{"n_kv_head": 2, "d_mlp": 704, "vocab_size": 512, "norm_eps": 1e-05, "positions": "rope", "init": "uniform", "init_std_o": 0.0586, "init_std_up": 0.0586, "init_std_down": 0.0, "batch_tokens": 65536, "steps": 3080, "dataset": "wikipedia_en"}
Each number is 500 + 40 x the weight over the matrix's rms, rounded and kept within 0 to 999. Layers, rows and columns count from 0. Numbers have three digits each.

# layer 8 MLP gate, 704x256, rms 0.201, rows 19-35, columns 0-127
504537477498472506536438434581493554422524495571516505482490494514461451532553547522443552506482506527540468511521487513425518535481531459431508540543501503477493479465509493480487469478462504572462525460518472528468478520530480569490472551469517532449417516552449543469473423535490536424545542518514474478502460515493433388597506488473443472495545493461540437534477500487531444463487
558461504540526510549488561515538478469462462522532471523526563484508519476452502501420465464512438547499586572590554467418436501483488476449542561543533458442473487482455505548534441459517445505506528525501488511466518515443516513485531489503504533589443464480487498560545552574510477450515515534503428497456418559419507508482505498547533539481538521454477431442501531490568499511493
606478566514522465508542444420497522466518533469460516518497427474533422528451530511448428447504512444466481481453529441543454483517497517436528479548484486493409529508516529519428510463518429525443479551481579530501476485563523527476542456508491492483502509483452492515494541483524487494428497404583543497483547518434563511531495528468491491521548544429492515485425464526470450510575
478488519500536468490422500441509523519479547497543388500494428481556533526530558573563509494528449510506537520519534491541455483490540511495441507528424494555461496503538491495489559461445462519502518455555503532485472478507503554518465492572533480507578490508488505520501452538508559569468482481538496506541490477559581458509536502474493538573509514504476560471485437514478484555495
509490476469480367461529486460473617434529495472516594526535549473510541551533477512502491466460520469549557555526461554543450508472463407515485609523517488484516480499513507529482429558494562474467482523487476514525529550499518454449541492493452515458487490519500476494508478530482447501464529511511451510503474544497425562385503537454548558533556527467426498516498526471478499462480
485515497443501476482515424533507513586435505480548537483553484526550601454490536532541446546553446473497512485512457491453495444469483505470543519490527547579427486355519462469481462483510478552535511487573480547556544424428436491535493534505517505423475537473540477477512439422461502500523478449520494567555434515473472507451507483468541436473503524453465571473549492486549498489530
570480495474501499487500533504502479494475474531526448488521509525563509520525427542467442467551504569441528472488514475451482506479549513451551521497500511473480541411510470457483478488493442472495529486523479549468522477482493541485489514521508461487468522517455547501564460470541560497532547408458457509506604498465557530518496557526421511532524466461483526515472549491526524507512
466491500411508541427518452467521481493515477582499500568515515507476535510455494517463472533488517515529459512514535450518464544545523486413463512515557457553516511530464496482506509524489545475476538420510558500492499476496497521556465535544529445550491533536532542565529469557501503455548441423539450506541424484511492486492468476533524550454484446536464440502441442488537514543468
446483561520484525435481560437563555518504488538501461530494458506510511491535548545535505490501467465495510615435471496505434520528517475436496501474570503491465489466473518501552486546555497490503454562497535513513580506498529531420533445452530524445551492421493413540506516528500604491483562498499514443514559503540505444508454512458497535409496536446510533470475556519499542512510
522521555479465536500602520559503499489495468431498498529465584476437506546527510463535488454464498543484573423498522560514434451454570507429474533529470487477497466470516505480552483538565456500436524533540500546574480502441520494523403529542460563492442560458478541486490507432513512552455510513523520468518509487524443535486416451536533494493515485449535484461521530486442498431454
531503565522563467545535497614553499489466531531531466510489534534481534482521498505475527501511521474482451550442553526445444512484527470461507560531501565542509446557520528570513482539500495449504453505524540471509542460447496441509531485600522523372482535522522503526500557496500451546474538495486543493463499543488570507544513488520487438433555530483547469450488477479523485478519
551571543527527519535470463528493486443450498478598552412469469500447504494443474515537475512494528514458528455431489438522453539509455562512473493522478558491512533485470518553547538510496441498443486509466482561507516447486505582490529568497520507366540445506476475473482500500515426501574518485439467518576483447558523536506488487487491419510544501547504517522485513473485547487467
507518519494542440450558490428586515470516488483512521549448486448509494523499478479511476496522453460502451478524501477498471477526510463531487453547541477467466481480523499526496491527543538506499444497448537533529470432488568519523490495568434504538505501406484489566532536498447421504449435508479533521516508464522494476438515533528516476458466503473527445490493490490439547494476
455471533535455539513511467497499516538557501574437483501496458497462471529519494538520495479500476441491456427482515533578423458485558515492508526553529507479515588474557512462437460545485431568496509518442480527511432537452463525550464466512563518459456478488552496518474514508451445493581557545529492556439471538466518499474498509462505563485509534509494554380519432526503467541549
516514467480454493493532508470509551435501437476519489517478557448492495431502478446445504505513535554532520545513493505532526607510489498558425538489501562541426557537529481457455505486519429483554478518466465425533465507533445461466526515515494505502515496482501496459484484547453481494502550470516546493526465523496574505476471491454607445461573491453494449562532551539505557446463
541443490504482511510575533537504538507507531449613478450510382544518521509576494479555520469470542464441503524547504517428554502512565517414509514591509422549511466527515527464565548511527549514510542479416508528488512494509485522463541514542480530460488520513580499444487512416542527486502473459478476449472447490442512483542494556482534460526520575493532462538482515510524496477509
518517539544517483574525487496556551557438438509519508514491519536498487471548536454509451514546517502457474493473545549406555467519469521441509467517484452535535511521432471481533554471482553542464502479564504482413554552408491511506469454511467480513550547494495571538535527449477523472493560515543481529497473479560522504500559517530488564476441513459490510428471471471439492547497
# layer 8 MLP up, 704x256, rms 0.211, rows 19-35, columns 0-127
475475500560522509555552473472454472508480547474512499533473510439511506632533508531490488455515482517443491534467380577502461500503431472488506510447506487474497492518424476515509533489505545545470494495525571528537444524475516496517479485503474501475578542492473384486523432446497525605470422542571502480491482440443558438441537489567520497480483482515527484538507411463535550525521
476492474547520477457462460518470511535530573495480466475562461464544513465520459485539506533536501451497528464508510518550516547515422507495450538531512511619586498487548481450549480540492516493490445423507524514470461468525464589452394574500474479535532501487509462515477454496532548484521416504427493537536513489535499572530453473445490431503453497513508450473485532534442484503485
538503530494533531521558490607460409551464569523498528532512539524513570514471501528453522464512525530471523544504456578482520499374532528487425506465491496504591509471489497512527517500432555577595516508498528565509541541476480540568399505501503492478448489556541546401515438498501494563491559531431519546538588515557506465449540554464502483522558478499452529527512504525512559503532
496533540524512468527522520520478427483434503467485584513561563446470517533521533522497499553559485460553590507466483409495515433546516517578514435539511554515476475447535571580532486485578566505462498537484488532517506504495522437470465460548569545424512437440526529392506554473523493478495425587474552577469519429516499523524488526584506485477534440526437472478492520489487485459480
513477537485462551464526594503505519544503406563549454490478534483485430537450422400517502476453429533462415482495548563425464507447539510514573542457536468569507489491444427520534559447503567487582547505452508496450526487502500505490555480552482512471448516577506567486489567564517541504438532487509530533447447516453478512562411478488499493467509537562498515510549463465497548494442
450504516561441433445542494498482524512504488438545547465545531496505493497482442478449532462465470439441550561482491562516480459530522531495474581484487554539537568436466542453575449476526499477495528543537518480483456520530447510503581501553487539482510465559456476523516459497489534477498492528482540526507492447502459461531524530525480507515478565499505510426543541447470501519523
568456588446521450551527480491462496465585443496493531525492482535550502500472494483601503585418512532499487468477471549551464480510496530577488501468477447513487488472482484537597454525507482521474445522513458579570553535515555522480530471570558458438543491486555491467499516517503534516525590514470500496518516470494457541534522413484441522417511513520514533518450525516533540476484
446497466451472532536517475461513518452515554439440529550526490502520534477503443419523460526487505555470452501496520434452518487501570525502437521491486497492578470504513507461495508503510513469536472471466497514459467573476507472527530495462509448587502436549532449518536547563488431492508543484483479446454527491493518463451548552503503496428467470489423496556499501543537499492515
518495441516517458442503456615516455464504438487379547496501494468597472466512524526536549515512508516547483487527512482517434512492435542533572514551453543507449394481444481490484469453524531447549482569473502466538507530571481438496581532507416516474486450519581398502535443535548483563530511543509362456488420448471494535531489499511414459455514576537496491523502489567525490487502
531498461517457509555490536519466501497489538470432489472539501517497503433496561570502528504455416501524555502581507443485519439549466511548518596480487564428501496558479471482509546520613452478463518498530543447505490494492514572557434446457568527517542506470467539530501566444386539486467445494541499557518498421461462531461457525536555536458494494469525504505505508463478502470476
561476544515453483497547469464528536452447526507526492538538511560472518456517487456490512497519579554472575491364411461547496528425517443519430505502591493483519477499471521509469520560489535492453466505464511428520472486471469561538503470454530521472449492492580557500503465449565488498488567531445472537447485405554435469497456519461480470469491510568450438450527498446507592520472
527500506509456510425512502538555527510475461489464555518530528419513494507460476560420482490493524474489497529443459521439464486508486425505498517427468496499421527445504461420574382432529511528539516430449506478485495531479479517480470497496508444479484516537477516551449514514533523490499523477464592507428526528486510494539479419546433600526438503510469570548461469509521418473510
517475480507518489523487535556498527524560485484551492520509477471486500519557480523437503539504494544460489457537496517466548509428500450474516530464475491474530533470481489485520505454500543501509482480484471511474535505505561485507499490525564543451479463560468595538439477521518505491567559511499530538457532568517485451497568482459470531505494501479504447461525490502509440476538
515435450512522490531473444469544536529513529553509553481494525473517472466493541515512558495446507466484472517448503537452503475557495549496483504557499547505467444400420494456440483541452551577498493443472537519522455525552483559551489511518546528484515491488505486470524474562507497492485509461511498528520436474545445546551560616455366566590525511445360425605515483501583512482513
479499481533496538471526507472513493447550500513465524501506450557536457472552530498494451543457548479532531395524511562473515434507471514515428474538493517528549472469488501528513460496507536432480502499478615569489404500526516444488482474449481483565573441446499487498474574537483503472481501439534514534445503471470470513524526509490437541506479496537517497466486491510549443473506
519517554434494536433505491473545495520510600426548571533490522557461442492531511510474505493489502465521529460506551491482460514563488434471498535529517491518491480534376534502484539508507457506490550477491497494476496554560457513446493578491528494545524487422422419502519521454445555437483526446450503499464583505564531421515444630441600486509481441516489498533488528456519516449495
488490413463466466462481456476475455495517523499521486534451455512484568471443500527502516453439547551446505539566549438482486493506526543507500494535478581534569484502452492408469536549455430495482463492514506527489436543475472470458490555527519473507455519452549494455525567465418443482486494454497483495565457564435550462572467522510510482577545484468456552476518504512573521529493
# layer 8 MLP down (transposed), 704x256, rms 0.115, rows 19-35, columns 0-127
499506462469457522482483577460539509503482490500500499452577518465516401539556503580514465475469534452572390462536553461487442560457457427501501502523448495570489548529470419460479510479458477440552430394493499520443507514522499572555486573488538465450484512466585515488490467484542471474514523469457556487387523470493411415493484481509498488489493547446505498510536501479495568490485
556544505523545565497481479524524551509522534512409545528525541509405482477446469466543452589486536538505438520480476510516517517517479532575454492546603502496543458499496578617549501497565449517563507493504477479456469509484541494535473528501471491505468505517475494446538436476474473485568472534541495500566482543528493537466447420416533426532451506524490495531514448467444512457405
399464521557555419443485465499545600480543471505445503509578470552472480526499534503464433479455448497492439486457468552542452480483459483487494512486450446493562522485465542536563442526534474506432509481456478470508515441502463461500484488467473545506508514422493517480566515519529516506529486531467476505545551452465498524494537566490514522443482502491541551555425502524511455472498
536567466475480438556518459462464489483506501467442427453542488522509478445503485444490493548432504516537567603461419494490465426520526489577483473501526504429517520479439523547498544466490526555523534527467516525605523511494497449524489491467519483481488490471465506587487547370493509426473483492474505467408525458477470543565487474520490489517559542494544510580454579469568499496542
498586492548492487555481474522595506515611457489537506503471577544571499510515493470525524474523489540493453587454487484532528503450599545478479429538450436480506500524528523428555566475528556443514482542485502513467472550481517534501561574541537517537468500512448531518441545552592477430507535541494489511477529477400463466475504502386572418502462505495460494585478511471485546499549
477503444406528408502534481492505494435483426512490529482447489478510504448530529479541523526502458397527433459575484509489518510431523581545462394513458455483460482449524496476503455474521486482493559515482496616548479509551477443503546546511568502488471544496500436522500530495515465481458406479535559457500574567509519486499458408531562522525464524531485505480520476513565438564585
529532532551571569580541537534482521453513513543489554509473503524479507497465561431467457444476516495491490543537512551470505552495550494467470449511546486463521564501551469485471484474521501532515453417496541443551549526469516476523499427466395519480439489500592524521551461517444511522488482458531533504466544503497507489533440525508502513503505549540442456462476498491509517540525
471480487463506464445492603505473520489439490495483512562517452407464458600542483490494562529433471545503531463479552510562458526551482555459484489370479497477472483581501483511562476437454492553555511485520543553546422449537496554537476501438554541540471419516550445526479557500479478514481583477493468462533447458491469436499528519496447509510497488488536468511515521543468533602518
452504490490499477507564500581522460512493443605476469422479522509474378469510602493497505576462497479454549470441475551457514486451518594471486462449592505558491466533489546493519505550474512529478508432453464431510471490544504555429535552511476529427472480435492555510503575425478541417537489513561487471519502497495490518475484465479525533534489486437508456443503485542502488444502
530438458436425488423508537552484589478488470511472502510571479542498415492528466478405525478519512550521519514537496509501508549579514482486480480499561520472510487561437506510504419458521490441543466521551496459485518474534541529580460531443560433574477565468473528544487541510512471437480475500444518439438537523551493462544535457469522569578463511442461503509486465539541472459489
505485524475522472560502469474436487415469526522483509516468504515576469529516510403440458557402459515459483490490517499508529522519502553481545483486553519485482491546489457408511446505526482526505547445505458496465541426545486618489580442556477498483535423470464523465498424509495500519464485550458551542450477569513508502516522465525442513536462533519554463497566517490484566558563
463496571465517415534428519492487496519413461496504450473512471431482478493526497512529534455460500502537439532504505494540548477566541466534497577458494510509468511474497436506544448476509491481536448528501482528492570477493452503463505496505545406438482474574554477443471510520525493514499413457433532557439532461506520543459363420478523454535475447544526502525476438545515472433555
482492480468510476548480455457453537492593511577440517492444505502495451477504477526469480488507506439399487477549478546502492501476524452485570503517477530523476490499472534470517488487503500469421486516472494449424496474501511490434467464446495550459508546541463518458501435413473479444432541540534553514527481510482525444468479475470538518486471574472565504485531471480522501460496
520482494472547474508470488470521457499503519514489525520515531521578512532434433502440482574536515539500539472506500494540467475486445525543491524500543486494515527458516489480503514521450496536483454516451504478442562565549584528474460538554555530577554477429443508458474470545454467547469470571499530463538483564582406555489460495538477490534513526424497500489534530505573457509523
467499514491467473573466527464530518560448409451545474556529493506442493450439462570436577560517518501493576524423453501479479492542514513516516523468452509568480414500584460556471462491433494591509473482450548482509532501526512502537499512562509466490480511490500480463494484561520493531538583538523499501509456546417462462510481509466446489506461471450589471513574511563486569487488
552449526509562602491431550468578566545489555488555494512486475445614530415503554473486438460498546477424507481482524448468520511479553470446514556565519477479516463506462519570495485514466533536486485442489481478525506469432552530540537532494500540494555597512495539517535519452547570484496523461507477560488506509473514513565547516514515525542452452503467493492502490550488479507559
446508485524506520462525598444444504483478476494523456473477468498553474551521491472465500476531492526434503445505526554563466459539542544509478513463511549527487491495526583537449410454575514475558520481441540473486535480522507525538573519550510438505482470461621490472505522491512457503512457549541497501578479508476472482508515500517516489520540515460523518512493460523483487467498